Weights of a small transformer language model.
Size: 11 layers, vocabulary 512.
Architecture: RMSNorm before each block, rotary positions, biases on query, key and value, embeddings untied during training, normalized queries and keys, local attention windows, paired heads, value embeddings, a smear gate, an embedding shortcut, learned residual scales.
Training: a variant of Muon for these matrices, 193M tokens, 6675 steps.
Each number is 500 + 25 x the weight over its row's rms, rounded and kept within 0 to 999. Layers, rows and columns count from 0. Numbers have three digits each. The size before them is the row's rms in percent of the matrix's.

# layer 3 MLP down (transposed), 1024x256, rms 0.156, rows 506-560, columns 128-255
107:496482470484509495449481514467520487443488485463502517462524494496469452500494508523520497493496504493507512551507470474541523558499476494505546482472493519487545474500471495486530526472495505535490456520494469455521486507462550522494492489512492507485504495514562475507506541542480481525463499555472527509497489491489560528511502514468492457525487521520481542512483492553426511531490
102:494503490515499518503545478492515495529485534523521463500470474501514518551505459482514468528496481473489502515508488516521504492498504469460490485524543467488511521500480521489492515522470494521471507532468488542518527490540461504485513479491479486480546501470497532476463512544486502488499509507496497547485487500532463563513509495506497513508582534484495483504454532513530457468479
101:484527551491503517511469491529483494491521434511488493504532473552534488498459504507554467501503486499488502504493522479487492512480482511453514573521525473495491505532466488523489532519471485494494486517497518518470508530561470539523549457518511511505511532475530518491466525528545446480490523467513496478498515462457471507500466503460487503546529515523463491517508537489479482501492
100:529527484481513445478438511509498466541509508516520481500529490520522490499517510506501513468479522457471478525528492518486505543527516507494519438493481519500495512470526484504468474457507499484512526485488482526498511543510504514475514550503527501493513470460518483504489479490534526524548510439500538484490503518501513523470500506555540512508520503466478490469573486515519548494489
098:523501458524524487498523450495521515482496546512485527494514468484508531499499532536490486524490480462517509491556503523538485541496444488539421482483490581486469453513507487525488484489509490526518516465505518508492480493557497530498494506483494472514531484511498493515533511489532456521502510510537492521538487489502477493473496460502465539520481502452480478483516499489544516433502
099:543509522482460515490476504505532450485511484536518469489498498511436517486514495488509522505495484484450500510494498516480463528511499440498550521463450486462473520521482541514522487484535484520497518472504464494500511468455498528525498538469496493463451500521519458477506489519461491456462527477481529512511483494520489500494506482485500519497536483539501427504545530499527483547497
104:547527567503509533535507482508510514524486475500509510524544499490487482492543509495499473536458502526533498530497528503502523507446511511505549482485507520509539538490509483481481508506480491507560494483472535499539487488471497505474451507494529526525463453510533482490452533485507503487418510547507513474520542471435522553509504506476490478516482529495497505492485502501499449464482
100:508525507495478508523491536481487511487526471531546520467495497534474493481553510509509460523495492505490447514493493512469530505502475506457504519519508468482494487460494530503517546515525484486494503496499492485507450527461544526523447476500523536468484509525502478525483475527515506513507488505478445502455515474501508503470451531515456532488501501470497511505500493526522489457501
095:492516494494498531536527478498479477515492490476460481507530491461498480528503475468498533478479525502512511479504478512518474490518507554487499489502505531517491461509489488516459454484504490490490441488502439458513486490509508513442491469484500535510532524495463498510510464491475485515499464497445503510457508535509458501501559470516485462522464496529503481490512468493502533463437
102:502502512510542508494505555503520486504545499521496500493498528479542522488489547530505544519503510474487528467501470507550541547540519502467515524453491499494458481486503522556530519501509513509462484537465494519493486526530543505478517474494467495516520527493493534495533491502461448570521545529531518525509518485497469530509533511472509496512535519472526510463512477518489489512452
102:478540540485495525501505550479465460523469497499539535512475488472470483559506496476506492484561530543541490479473497470442462507529472505502506542563479484523539487504484501448525510467476508491518498510468486489514508492492503521489501475524511512517501524465498504504483518509524458480475483470531535513492528501506505537479534496493469550518528473544514512478514501459526482476460
107:540460548522532493508464524490467502467556505486486478505464512486460531468499513484493462497553472515490489475520501472470517549496454487523503476508477493467493475478486550480511481456531509522523505451479505486524494453513531517504471520522505534471500489481511472488482483486528509511461484471546512497549478520535488538506475500460495522523498505502553499498486499507490536501502
102:532498504504490519533466476501504516449524493517533514522500469522552479472487494533523481515520517498525500510523502530488502498474480510482498524509494472500497558447516442482527499495464451490472494528478513497522513537450476507542471567520504494473494514465501500448535499474506496507519473520539470470497520524425503526515485510496497489493562480506474488481515518471514503500511
101:491509491477446491483528494478483494489484484564490465498434523508496541497493446528481451482473498492515481527511528529511510505490485502483477541477471481497467515519471510534456450472529505506515505467527543488496442503475502519562495488498514511561451476497519502491471479428502499525524470495478476514509486505499494503459536514492512492539459522515487494483468505543513504535493
100:539487494468519425481526507542512517531499538497512480474510521537569493495536470495489508498460472492477429468492507500494479534475494483500506484505493461479523504497471447479518500532488497524522509479493499512494513459480535503492468521441467477477533490508470518521514468516481490524452525515472515572507493511526489503512538495528522508466544473499512468518480510474502499514520
103:438461478470510513473529520509502489509529526524535537481437464515531514546502498496535512475495501488462518511474488495515530485532493464500478451523520495471506501493503526485504503484472495506535505534459516484478471465534496502470457523506507495520456516499524512524476512485470536494510500536552500530490496474459459465542504505468473512472520480497538536512506476480485514459503
106:457502525488490548521519506457471477526504513469486482509468515498490500517483481492489500444494484521518490447437520489479496506522478474466525500473504481504532512507516548454486505525487531532476483457526476532482497507529491482456503516548526495524476470502522445528469498479517484496467515510505505527489476510532518530517493519517478479572514506562525448476521498497491504466560
101:483492473505497518480533484512501512541470445518531527546495493446475463464465527474484511519518502511555495488508515496495516478469482508511487543480558492530491538497502502495497503472525483504507486519525498531540457543504502484538472519541516458473499486490464485490514470504548500518533450467467512491518513492528503465495457543495490495460559490467547491474496526488496547521502
102:517529518541464494504453461508504513529501453492506503543490497498475519511469551470508494511498521485490508494538465503548487481500480509521501527490520505470502480501448470459550495478497497465515519499470490508515486524474505553552479512498526507487507481481483471535478469518540448538500505518511497503529498505491496472468487512519514483507522505556482540531546474493507524472519
101:503500458490483555557513470486492502513534502500498513566482505502486515480503553492501475495527500510511498512547479560515485548491503495505517477549520490486490534495492514478488521516521447510490452476497515478527489495511483523500466479484505491463493507545543497525483524511488507537496524508472515527499520465489504459464490505557486502495500518493491526488522515488450493468445
103:457488517451553463528496500502503504521485452475464427469500506509498526551466467492459447494489474516500478495571472514503503525531510447516521516497494464518505541509515517537508527522493520529476519498494509509512490534480476504487492521493470502514461504505529512499476526477479474487532471479512555506510529484582490482475497476498494498490484516489486491500553492468469485468480
100:473511499510472438477490497492512480513499513482496487464524509520498494488505541501491507517501487515486517508509520518543497480522506465525418502476502465503454496477469536518528511477482512531514448517506499557494513445509524490467516493435465548492480534547533484518521523494502486497522485481484490506491461514490503521525518515503496543493506499524516503434536489494486528502533
098:498497468478496502519489469436443454494482460523516499522513509512447474473514455504535533498514514480533559526509528537487488524489459477515509508478483518512509503513519503511468462484506471509499483525512514527503499486493482490462472476473489512496528478513511479478445526477474494510507471445548454492475497482525531498509496487534506477526495501528497509483508494466507469519480
104:471476528511497505486479461490491378521544511531500492545505532475504537487507511483502477481502532483499544485516465515458546497539488485537541484474485486524470488453493486529475491495501461516455511503564482451536472486501497529469479505510523469503495468520517494495496471500462479499491454531486487468511506482528465502506507517509516498487475512497521539533482533519488471475504
103:513511472452488515482515488514471500463538465479521478531508478489492521534511509471505489467472509529568511502498482464543487502477502534488497455508529463521512487493546535493502498496494550521480485536525478482505535528489493520538503510472474531470484458503519552494470509522528458520474532519523478471527505491501490488483490492470484513541473535530471474488506505477478540485543
101:516479510502494453480523512563484482515504501532493489498509497447512530453487510501477486441553514494537440553511519494468526464466481487521516492498488489519469505516549508513508515530509526536466524530518500505464516469496519475505521470485494545488435512516481507499540489530504441494429481519509518513481517483521529539495495504495535494497538471531492492488471530509482488494474
100:488500463488507476484459490518538515474524520481509523524503482499554511477449489499536493468458520498484522568514516483542488516472532503529517511508469561541503479486524483474493504508480511515504496467493563492485520468514479523495496535527467493471459516490518523516476458489508497492486519509476527518462500451447503507492547515529517509502499483493452491512531482526519525507503
098:534491500531514429512525520520477489478496506469544527533504473502482488549519506479471480490546522498510483485478487499506515508509515516497512524549528525473520473520489469528528538489501498525533490526482484511545514466518496465509502538468501485500462492475491538539469503474481512540501421516498505493496468545501540467461520498503492544506417502506495445462512528509530498472501
104:496509464531487481494534484514494498505496513476496539520464532515536505482505475514502494536506456508488498498497497551464534489508516509500506490544489494538499506495464505498471506489546509536524529467494512538508545503522520528536487481449519447500463487452514475468492510515540458501501499487529500519498502480533483520544486509510491556491571483506500497469502514494522470539486
102:490514514510495495509481449492491520459466444484521531501490510497515567505487514508505510567554487526502494505490472537503530495528521485482511523484515516524553523485492474503496495461535499532514532512552502493504500531500554497487509522487523486458481493536528521485453480528501508510508499494509498535514480500501497484534552515505513436520505510527478562496487459520470484491495
101:482465518502491509485486546469479492500500532463445546518521481502471525486454533527501533472537522523527459466537477506519514531503482519492472490479522504479510485493506489515486487481527484538479511493486508555475524506536511505508454539480481492483509480537496575519480539469519511513500513501476502526534501481484516454456484462577506504484467490494497540499476520517523545493502
098:459522482493445484477503487517512479495545476506490478543535480541548492498549499522489486464514486486484448477486474501543492523476530518485486484466534514510512509501514484497524479499461519496467497462469495482510478516508460490430505517487511504477489505494526540501476486506459472529490526498504465554507490469511520522471495482497485507510475490465475482496577481513485500524491
096:543483502512508520502507560523465468486475476481525548537483509463521509542434517492464514524480483503479474486510482480489498509494487507541502533499535462481518499513499479503555516553550499492481493469525485520469473521442515478449505478493505483522504468480455467539505510513487513482480444555508527526464508481532487483494500491516468532509494494486487501510487499509490508532477
101:518475545552480498479503488520533513462464480509454479522469523475512535510513531502480501500491476534496501532487482492503512514495459502531512486465532531556512507528493509530504485510528449467489519553480478502520499492544487471499515486497513543502518514492501503516533505523528534480539465554528512507496481478549444482520503474547461530466517517510514489491532467514477529479487
101:517514502474482507509489508502526488511538468550461536484487508521503491502484516489439465498487550496508512494538511479502495510510466475521492499508502469506476505508536516495473482473500497504521539517520485555519514474493505496523504470531454519450494475519573527461502470507464501517508510537518493483522468470504501446481531533504498483480493452501543490496569529503501482557512
095:491452493480511485465469524504515508529488523520486469536481537499479487495518478496455498517481499478531527498503546509440498497538468498461462498516515495535527505483509466513510499484521524489492501502511542562517466501472522525498497453470507560472466515517521475540500501511535501513514448486493512490477510498481496519485486477501495499510480521522499441535505516480505502469494
101:501524504540467519525510488496476505482532533445506492494498467495528480521504495496488493493473504458515502502474477483522502486486511458472473496501523484502493523492489473504442475496510518516447510478489503493455516522514480472500535497512485500528472558497494459507492501515488532507521455481521484541479499506499484450519507514507537535531489512465445458461500493462512517517515
093:506472480512481503502517477495488492538484481488484527516477547511514482520466483512509476469487448471543492504531486504484497495464530487538474498508515495440510512510488528474499497506497547440524530464545480504491527534501483492508492504539479499496462475478499465490497509474525503487498542503458517497548559505477538475482515475466481460473509465531460482529540486518552496482528
102:493484485481503503498500472535501485491547516510481539484521537467522558474510537488510464506451498506479515529528497514471498519504505487518507548512519469504522502474508535522484490473543463491441517478510478541515501472487490456501444498484485500534479495529501515453474479511483497520492497480475494529480507534481509465471506484507485497460535549465520512486553512516503511547500
101:494480508478499497471485475514474478518431515525511475526504474492487492502509497535481473478470505521493489515503506501522483474522468558549501482539456504501505486437470496486465453490495516518494493570490450496487511502447485490537475529505503507526499499488489499497504525516509504485475523511507507497490547482470500484515484475529489488464493455491433488491495484522501523522494
102:505505461463481486530490514434482481493500507481467504532487474534481500426511534520530464483544532490542500490475464494531496523520487505520518535495500522467497504495504497487548521500500479457470518487535536465520533483495435433555529523505520498556489493522537540495499490512507534470517446528465508521459521514502485490510525534513489514488496527504511504510511517470511510530466
099:542553545484559508488502501549526478509512479516481496475469523483487500492493523485499517489514565505460518530521531529524506518495501478500544473498492517513503470497476538519499516532495506532507523511488498497487477534502547485493495544488507484435569502530523492507511479485493510499512479524496507542502499475480494508498520467498474529521522473471467522497499490456456518438516
107:519491445498542495497500486533509475483551491520498519479535470533505543530495481519540506532496529504506524519509482454489486499461504568474501481512486548495509527537541440528520515482488560518553508530488518499471472571544482515475520459492496488538549508522493536475481468472508477497486509510526470546501496496495516501486447441499534484532492503484474482474530491474464476534467
098:482481467508454491495513460527479444493492504497543489469497497501471525494449553511523484514464466528508492465528519515506520511558508514484550473463542480470473498476551481507525509481531491498512478505542465482512501493510502492459516516513499490487516483461519509484503461488465513515465516497472489444484488553508491512461470506506462517488473535480518489468490498504457491492541
098:468525464538480503532522520435532495528490491488489503505516521489489469437517522435523495492513534514532513498508512510482521480514496545440479536487540504471519506530517522500491495469496503446496509454536496458508492468513520518445482499488506505483512499504491499530529525536530554475533466492525496503482469499495489482535504527549489519493452507487522467486519471478464494450473
103:573531507510485515502555474517463487495512486473516487520520510488522517549470523516474455578509530519479523532469496502490495470492465455526468494554498516516534479449537509519436505507516511506481523496521480514519503507491492501469471474482465509536501528496476518430497465505502529509491462461485496471454486535460481471487506483505484488504506478548487495486479522487483492472541
102:514493495506501452510516526513506524462488481497501495506517471488496499537488502559523490521486496496500505522459543531491559536519488457523527486516494517492452484468519540497510500514517512521485503496531530520527454519511546484460528509478526557484515495483478494476488569507535531469516511477530496482537499505470497530528489490470518477460473505502441502494448515501474570519482
098:503529485485525453494504494524476488522537515456526518505529496502523511528467472484504536530506481464516460495504502490475494462511509523513495511509460541482502496548462525505539488506475539484473469513528512528541524532475494505460482514541508568529486507484485532519477537541521507475510466486513482527488465486528453527483523453455541516444511490467537439528512501510509482551502
103:520471454487506492522457511508451490529511497479489500467476497540531506476462473478477464519495512509496531531525492489494519505512474524480539491509467511528538532509538510511483501491512529494488482483494509490475492486458507492500518469481473515539457532524546541468535529471549529493530478551514475490500473523532505501507523492498510485529509487472499513504487494479519577514484
099:485478512509511497499466548523522460537504542516485511542480475506509511527493504487500489430534522512517539543465529506513498504528496500504513491546482505574501480483493498512511526481537487502517505517547495475471508473501461480515524505487500485492445477497501445479465538497483501485533507531536504468463541535497503515479488535495531478507505472507595513510553531463444496455511
101:485480496489540459478497479452506505459494533488483489503497475508513434537485521474519459454460512492550500493503528478512465544511500438522482508512535498495467555493514494471485500513522498458508503575496534463484504483495499513490516516470501475502479516496487494470513532498513523497505531478502504459496482508516525475513546501540545459501493526482498532495495531469472524464492
098:491513508479460536539511513493522499521508467491483529445469504487457494517489531459476509516484481518536464536530490465516466516500499511499532526496537488502494528453482511488491479519488507485465512477481467523495537489469464561456512523459537464468493475470477500489502485497497510543517520508503526526527512508504522465497480510509475493472496477463501517475468527519552504528424
096:523495503527511502514532560527505489487506507486510494520485459522494485501494516485521536497482574540477512483492488439548532539485490482481492448512490527516496491497491482508532545524487477510537457490501476492509480516515464525537506505477476501494467491520506466513537515509483461486479469532508533506494514491500483501515518527517474492499519528482534512490508502544509469507499
100:480501513461432596545493480530479484470489510506460522537479508537495476483465491523525511496508542520487506449497530477511505481553493488481568492500495513465527527472483547499534497499457485470489480535509535515526516499487495535463489493487514473514523514546490506498536544509510509546490514461457507473562485536467490521502502483512521524525472572468520504504476504457505541493523
100:494497534506516457521479465483539501483475482479480502463543482531501529482479489496487527468502533487522466486500483454510546472480516520495510488482532471488532483505509504553492509478552494522566495455521490506547518473534493529488521515490434543493485517486508518519514471504495492489527469460517493535516494518503528511530505471501446502458500482515493475544508561526531507481480
# layer 3 MLP up, 1024x256, rms 0.319, rows 507-560, columns 128-255
104:560489495534534551490512494504498497500542529538503547516453503489493501520523519489492500509480497499484526487482522479508487536507503520497471451520468524526514488575508489544499506516504538531548505476491536507534508492494470461532516463472473499498538515466445529528516524521469475493462510456486513483481488509454509507512529514536520498518472554484475497500506500464496492490532
104:481498526517486550481518533518493498490519533457445503488487539516522490522496509509517495556476489490524481529495496506520496532468472535515513477502509500505533512451478510529491469476473508490516479469463501564496512499504535501477523482525479476511464515490549509473474492529513509507483531491514518483459503490483514518516500486500523495530529520499506518524470491493511542471479
100:500494478518470500504446515531535488537443514509528514520472468507501504495532476488506477525469473470512483475529466533490474484505511459504521491498488510518527490471481495472508519486509445424479456496490523449540496522517510490510475537495509457518481533519536462525466483492469516489498476495479501500491546495520448469513490474497479478548483491499444525489503509523526506498472
090:551476489495477494446491515528512538472478512476532497530484507537495517437530484490524498521498497510535504534507533523513504515520549448473476490484457494538480482483517499507551521472477491486490522523526509498493491539519488485521533499499497568515522517489491506493513510450513473540496498500465551488502534503448472522498508458438480506485537512495501493471488499505551514473482
100:543516503482500516501465508493471490457514514498481504525538455479452517494535514484480491520496488463518524515508530542565452502499478468508461511506467482507452497509480510467470491486526502488465474460509464453520541472501513555488491509446480510527493441509484539500507482507502517516512516491482489514487459522499491542485492535491520471515525523529501466476496547517507483482514
101:511494516516525538551489510452538483516515494510505486484484483466524488528498504519481510520526530442561481523504514470539520507503477499519486480503510511465551472484522473465564508542557516464484492482529484501446517515544519480534473510505490509515495559506519495482497481565509503499529513510513537477474524516489485504513543486479509519544492482493485488535486492515493517508496
103:487537481517512487466505490538507484535506493489507493468502511503494476500470505493485535509542481532489497480487495495464503504493461515501524489559507506536494472551503517531569501498494498518531473490484539484520519500523513527479521490487475489459505486480521508463489520495483499492495542530497487452487505505505495469479504495467527512490468522475512496516518529439511453487549
097:516569481502480481509481514478523529487501519486449504511521499506475485507513500511475545538458488482519528482458459500507525505525532498520464509518523500503512480481513497462475514463494510489500517481491491474511507460541513488494476451525494508475499543474500514480547496489478486514496517446481507445477524494494488458472486429525521491489482497548536483499519475467545500503470
103:492490510521536509435453476493458547521469487545504546514485502502477491513526526484455476483491480511539519517535479526520494532447530475477520509457530501531492523513465496506476488547514504495482469483514518509533496504521474522471506475506511477476509539537457508496485500492536475454487463468502525510504519487530503520481506567497542468499553473500488497517484490500426554451505
100:489502492507507509481459530536507519508499530497470458468534470536509467518502547514524485475564496506469468487534518503516517495498516510463500448482521477516487499452517488497514519495505529527501451517461494473506546499481502533520508511524486483522525515484533522473515484491468488507470507481479514507487516457499555501513568495507522503526519500520524498527541494509494523497502
103:484557515523529540488526507482485525532548470520530453522541467519506474505485507459485491487488537479478500513504518448505486510510533477538507472493518521529531502467532506491503515505516501548473486517497475531486493454519515545475465475536476473487497519455518496526535475501442501493537496503474547542455512485521521536517559514494498510471494543503496521495526487483483501477511
101:505472510534534479543508486504523538499479448513511480536541493503463489523514510486521529484502519467493441503503505524501518486496501495534449492485455530523495516497494482482557500547518528471474562471485495482492520484496499545486491526489467515531495481503501524482531493528541519543486466470453519476490470526519508508510519512480479508544511536460514509532502490506514509536558
110:483487487490456520518480493464520501476504518516507508480465512526524467487500485501489436491564506485482513519515531526517532473527555496473496513454449537463501519499526501462478531505521506478494516469507488522493449517490487448501483491518506499500468484481521506488491476496474522479487507520466506498528549507518443467472502510501511503514467490530479512481446511502475455434518
101:475476459473535497485451498476502503503496495495483506489491511464575468518492495462531518546511495502468504516535461505471532535546515501506538500516535468489483442488511497518501508535523471471516509509484494483525556514471490478487532503522456477482492483483495492524527539462490511495502503510449578520505532526479469475494513502477477517520510517490510514520493467495483514498513
098:507502473508518510469480448466528485512532541472508519497540446496467492495501501497468486479529537549487488484505484501475454526564500560479521462496519493468468491537515475485531491476524513531504515521488468498500527513513471458528517497489508478462479503505509503468505469480491478503481512482468460517488513509472455521478507455467444529467495475494506507468509454468501544478502
100:501497541514489461494452531486482464529554492497487534485508515520475481507527513482487493479526495472440569516486530460465456492507531546539451508494502494534541460498498490478555503519493550478498511496484517513512451515503459507525468499506486535483478487449501477529517540503503522526520528477518499507491497487440480489487452486490494504512521492507506518498506465518482540524510
103:455493530551500491511525535509521483502512525518481500521510452474471501486482435475505520531509470512527475509503530542539501499493546463507479509572475488533517508550459539477532538500475484467469489489473494534531510525467554488497474487522539508501509532522490481502467490482513489492485469520498524483514507491502446504505461498454457504505518500477543464530469479475487486483537
106:525477517488488534491487500503512477486533465463512465419534473476482513505498537521526513503501469489471581477489528526516485523540471526511536452565495488537490484523506535529515523493488519492525510536519498498497514543498508505515473482510477480520523515479476506466471484492492468512530541461523514459506493450503455484497507517466464514488496510536520531512442566477483484454497
097:458527500486520505509525507523477495460538495513499539516497506523453515482490503489510466497471527533479540473517535531506503489512492496492505494498478536536495556515484505433519538481471518499480422500511486490489485485504518539536481520506479501511457499494512496479549504501463489462526500494453493461506489446463506518463502526574541518482498477503499496491564515493504490498470
099:494495490492487475521485505470500495468521483543520452477554466505499493534556469497517525541509515547519505517474448525519469478549517515490490522481494532487492505522457543505517523530521498479536488497452546515517520480455479495498494495495509499491487500478524473473469502492534495546507501532476511508511498514519547490465509484495495481455501499478498476514497546446495523533478
095:495504537471513482500540512515482514501494461466535507524543482514478477480476457463495440518513494475466515469455496537494532508483530485521494484473534441491551532478512464469500507502470478482447486513484541531513488484470474545513529539479474488475514515507492523482509512514498517530521529480481512519492501519510524489487463519487492470505511522518477546461508503501472509479456
098:517509421516500474515503552516491482491546538527460498479479489490510512464488536513508452523483490484494553483517497565500492513507528518467474480499482521509473485504455460464455503545505518521489465483485483493504515496483478497516516489492518480513494477515538517477516465472514499549518508491525523516525489533441498486486494483522457506497519497519503489531483501502491453483502
108:535520532532523538482459497541506498487513516501483498501447488501500482473534538494501464540534465496483482482481498512507520487539516507533509494487491528512506486519499480477493489499485485466512475535500530504515485498520508557519549470493524529479530482512487526484552500517481503496453539504480515523500478501498520486521452533495541567521486497530518482489475508444552505534512
103:469488452456475488483527459485498537514518502528507481519500552502540478521493480484507477535513531485545466467497497478514496463512512523513506524535482526492505489476507472490519520479517526520486542474478488480470529504507481483513519551525486473521457441518497505561497492512463495522485498512530515474529488487553509478464458473512477475502479488480482515440501517458494536472469
106:512530504522506521504461518513511449511582461487502522491511498494477507458519514465478460494520456448483511458497485486511529508452457486490527518512534506526478482544476505462496487534466479549463476469518511515511462518507545485498493501431507494463489467526505477472533522442546500514477483465468497496523467466486500480507522548523496509528500495498526541494474490502500511464549
104:515495482482466500496531519507515513488483543581506475506494454530559520514477481515532428499535461499524488433479464505490519479494521468509500450517493523529487472476530521514515499544516497484514484489501552522523513520497475532490475518458501470448508501521500437548523464486502464518516473510448495511538488480531512510484488553495504498523504502474461503495506510522548492509519
098:541460466524521513505532499527470507488450505502536524540502466504488491492494539478557436519489494503491480474501494526450513484483506510494485491449476514499515519500485464481491464514507515543535497494507512509480520529521441511486508513520473497483521516498482486470439512512482517512506471531495461523526533460487463470457505489489487481490465509547476503486506538471531437519489
100:467519470531493510515486482555521506518478519476511481510471554500521495498525506496480487495516491486502486540495509539468464501457508512491482508529506512525506534483519441537517507522509482503508512520512517521487506472523487537488494479502448471486512511514493517483498528499519464565528513510470501466476510495533519514518484483504530472498495503469472502522479523530470526502494
100:483506529472580492476479468530520450528472517534491530501491541493496509469546457456476520485490472486471533518507533519528476529498527459483530494462474533497503469497511486507478537483499524508495523517503502493450481501488494513484522492538476509485509505500527541496538455502478489506484483479519556494509529495498491500476463534456528464532472515502483485509456509545518502502515
103:518494507513463493492528519455485532512468492488499498523498547481524484518514537500486503505490518487535504492468483510537498507479512477446489488456549499507488529493489516490513549493540516460553487484469464484503455483476538499501504514514499557496509516513452493540481509484460519548483506499495483523531491506474506490505459550485564443549507518507515462486526489504503520490489
092:547497477503457486521484499497444483490532540468507514518473492509532525520515528532507535488510523485503515496476497474442452474464481494534499460499535489515472572517519506472481460520490518484494538486443478462438511491478509523528481499530481504480494483539494514517483493473511533508458497500489503502503478500488473447482526481527471495481501483456515519552500496456453477526516
092:453492478466489470493532473496507522539511514525562531490514539518549468518529499443472454469472499482500528465508503483513518499545518516522480492493507440472503510522491499505531497484472555517492502500458489492495503501533496506520513522502486530523500476480518530463490520507483481493474486503499474458555505495494445498512513504552504533478507457569524487524483530504507449467506
106:525489490504457522505401513504484503462500480523489575472474521551512510506493494513493499543518528515502484506510432532535511542495489477497478514455494504484515538552484466512486498498528439478488486503485499502575492534515509461522487493492515522522508489517516513478550547495558494510533506521500477549520523468476527504510479476526484484506511537486513441480493460478498515502480
101:511484494438538489505527466474487498520474462485482489526531456511510490557486538539496523518498515532496476434519541506490522535476489521483496503502507513512496520493548508482453525491489482562541536481469520559503491475469473484536535459466459478504475466496498535485474436525518476512506504472457479511502531469497538504509497564505520512465467543488532478509554489494493492473488
099:499478476502516512518478540528511511506499510469483498501469532503473482480497519489535478474492484458514487478462534524480509521519494472468450480483484489489554476519519505480507489474485492526522517479516514509484462451506489476515503502463501552466495506483443487494478474508485525491496475491516501493483482495488492521504488529551525474475495482515504470514511537539520515506478
099:490490477499436510480478539505512523481504532511535496498536538490491489520513577467451519518498455497491463489503476510475494531478471481497552516535494522455496502508534513522529525501480470519525514528498497479442531511478494492476498523481524520505516444509518503514536498540504509529518457483488487481502535506486477505532516529508507527474482504479510513500489519504544462455478
091:466475549515526478485495516495486446503470517509536454475506488506511509491554518483514499548448507472501447483530492453493506483493511515485486491456525538507512462514485510480539522510482501498526473476489533489447475493499528497467520503528487492485510489520539545482439491517493493490498482509522511510493518471511510479494506491506479540479519501560497542494453458494495518494510
098:496512507455481502485487488467475498508456457456460497518481509485475510477516562489514486516499487491460472495531525514473525532516482475518538491529459532524540517525511523497506487491554481500523520475491498505481534499506529444528479466513469519559496515490489503536505497497472488495540515491474497498470516504515498470482506513508513487495496508502503488529532583510507505542539
100:492479515460507550531445509490520434531527447513513483460504492480483519514498497466475508480468497517538477509488501522489458505512501479518519492464481564509482497472528510521479487488503483526484491525475493494510460544486501459509510491521457517441505478449453520521499484432508520504510470542498513472456513499517507460506537525516516449515514513543456504461484504480498449508505
103:466505489460506576527496439512482497521479517500490481525503526523511476500504540491487499524481530487467491535498534464481528544507490483513514479480512533515523466467513490489520504530518478483481541478504505505487509519433520454509535484507485517510496516491512530520505493516474554508487493498514497491502469476548516519474513488501521476537470511522492503531481513528458520507508
098:528510521527507491489498503473512558484533498547511497478450505497491495499469474523512557499492495502477510506512541497515481523477507502499539490540506509551519504520493503504482494514474473539464497479481553494505498505524506518489544485517497473540477500491510466515507476469487493510530517539534508499512510475490488487506524511511492484545532474485505476520529493469481511462475
103:490496482529531496478512505512466513540503526508511473533526523517483511441454498513499519554527492514482468538510508522505470551503522521457487495544528501516461501528544520522517523481501517501462543536523518548498492507492483504494484469466500515475468480537484438481472489482455497485514487479499460444474490499506470463484494515517504500529498483520510520521492491527486514484492
098:475495487476472471478520483506510483491525510472493505502504494479528515556501495494536489488489494449481502510513526501563474455503464481461487525536521516488485534456494477503477518535528518507545460480507512485554502488441531503479512522528478523500530453480485533513456511529450486514539501485556504481519488511483473511521527506541531487506484472480507522494495463507513528503507
098:497499483527476471514529526464491506538495479501528509530515504514506497474500531447521526469468499431488475485487479479500491466505498470456501532494471555542505509524452494516476463484547475516520535490488487523520488494522497508473452514516499498490523495471490525482516476501479523539508496501468465535507482468473497478518527514528498470533501501531521496502531520512465532465545
101:478506506448440548530496520515507544508449483521532521478473494522543488468514526493446468522453533538514509490535487508476471505504495528536517461484515520511521522494516536514469517498525510517475473493504481521517519512524486499534516469463487486521524515502498502460472523512514470504519467496522520457478450498520485536516503505472466499476517486498482454475503481499532505466524
111:512487522499507456494496511508478520492512493511498450521517460508491512507492497479496518485507468512502476528489470489520496504499512488507489472502501537532511513526472566522512492527503494513466548520457549519528524512522512476533523561516498502481508508503558496483484523495558513508471548499517471514506451452505537516490513484501531535454521479514444505527527492525477510485498
095:499486486471539519485515534480449487495509527502481521493492522455478517478511495466473514536499524472536507481489508511504527527489480552545500528511508483522475484531512486560545495503474465475459501530515489513526529484487489505483450489477502515527525507502494525500501509483525471530473445552550490462459486493529528485504517523489491503481482508516445472482475464518480510512501
099:508514505524511519491488515493496525494523515510500524515485490500474534455458479514469505496508514485493472451484512488518470519505498480503476442542503480477530497490460451506456543526500495467507464464470509523522498481503510544494485496523523487484493469488490508538536486483457500490520466575502520476515480506515511493514503463540470496503524485472499532500469447499502494503500
103:514487507510509488485515503524516540471494496483489560529476529446464500476528501554503487514478508472509504535505515478488509585487495524513449553510546513541534513489507519529526518500467509536516489457483511490505494452519472527497490532539512475533493444473465532508500502491512504516525479500536485535505524483488494502538478493463479519476502499543507510503533521487500469534460
099:528534473532498488465462473465519526468502515492474508499480512478476470507502511476506491476486541493490474478497505484523480485498477541523458477480503514460499543495538511502514463510505517500492508537517503469474539506506480473506494496492545490502523490467477489509508466472513500550502563485476516491501516475532474474474553515524545468509488505531483532521465448490514501523503
094:515519516495507461502429509498497484498487513486483499504515457521484475477485440495466533536495545493485503515488476505485481471512499538499469527511518553546504489451484509481491528521458524481517443501513478519525497479487499509496509519532513507497518511465495483492441510498504494547509486438525474486468504508500517496519472494522508482499514527511524531459494499459513519444540
094:490520522482546469501433466554507500456526486501524472477497519492513532508542537514503503495521524512446545520526527526475479543534491512497470493502496500533499500526482504554501532541498476505509466492498515482521490474440473459502524505507504497499472435467465529508491498509506493497499569528506513486526520510492500544504489545547490463468517471496511487499512506505514509465509
100:472498453499472468500493523507516507498509475524468482479487521524463484475488481470467508518516524530526480468509458491522492485455498517541520481465515505493511485524488529522466511456527468504524526539461511559487519506535515500451467483484490497520500482495457492507497493482555526499531533445528532484530516544491555567502509544492497532531506472467501505498490518490530502470537
098:532520493495459486479521512505487534507537507556502528532518485520503485502484551522522501457504495474507490525488506502513450508459463499536528532521479531533499521528431493494504502511511491505504490499492528525531455532497473494459533480543494531451512525484502503526494491478518474513505533484521498496515488545472537440520455524494474497523508513467457463530488537481466486530493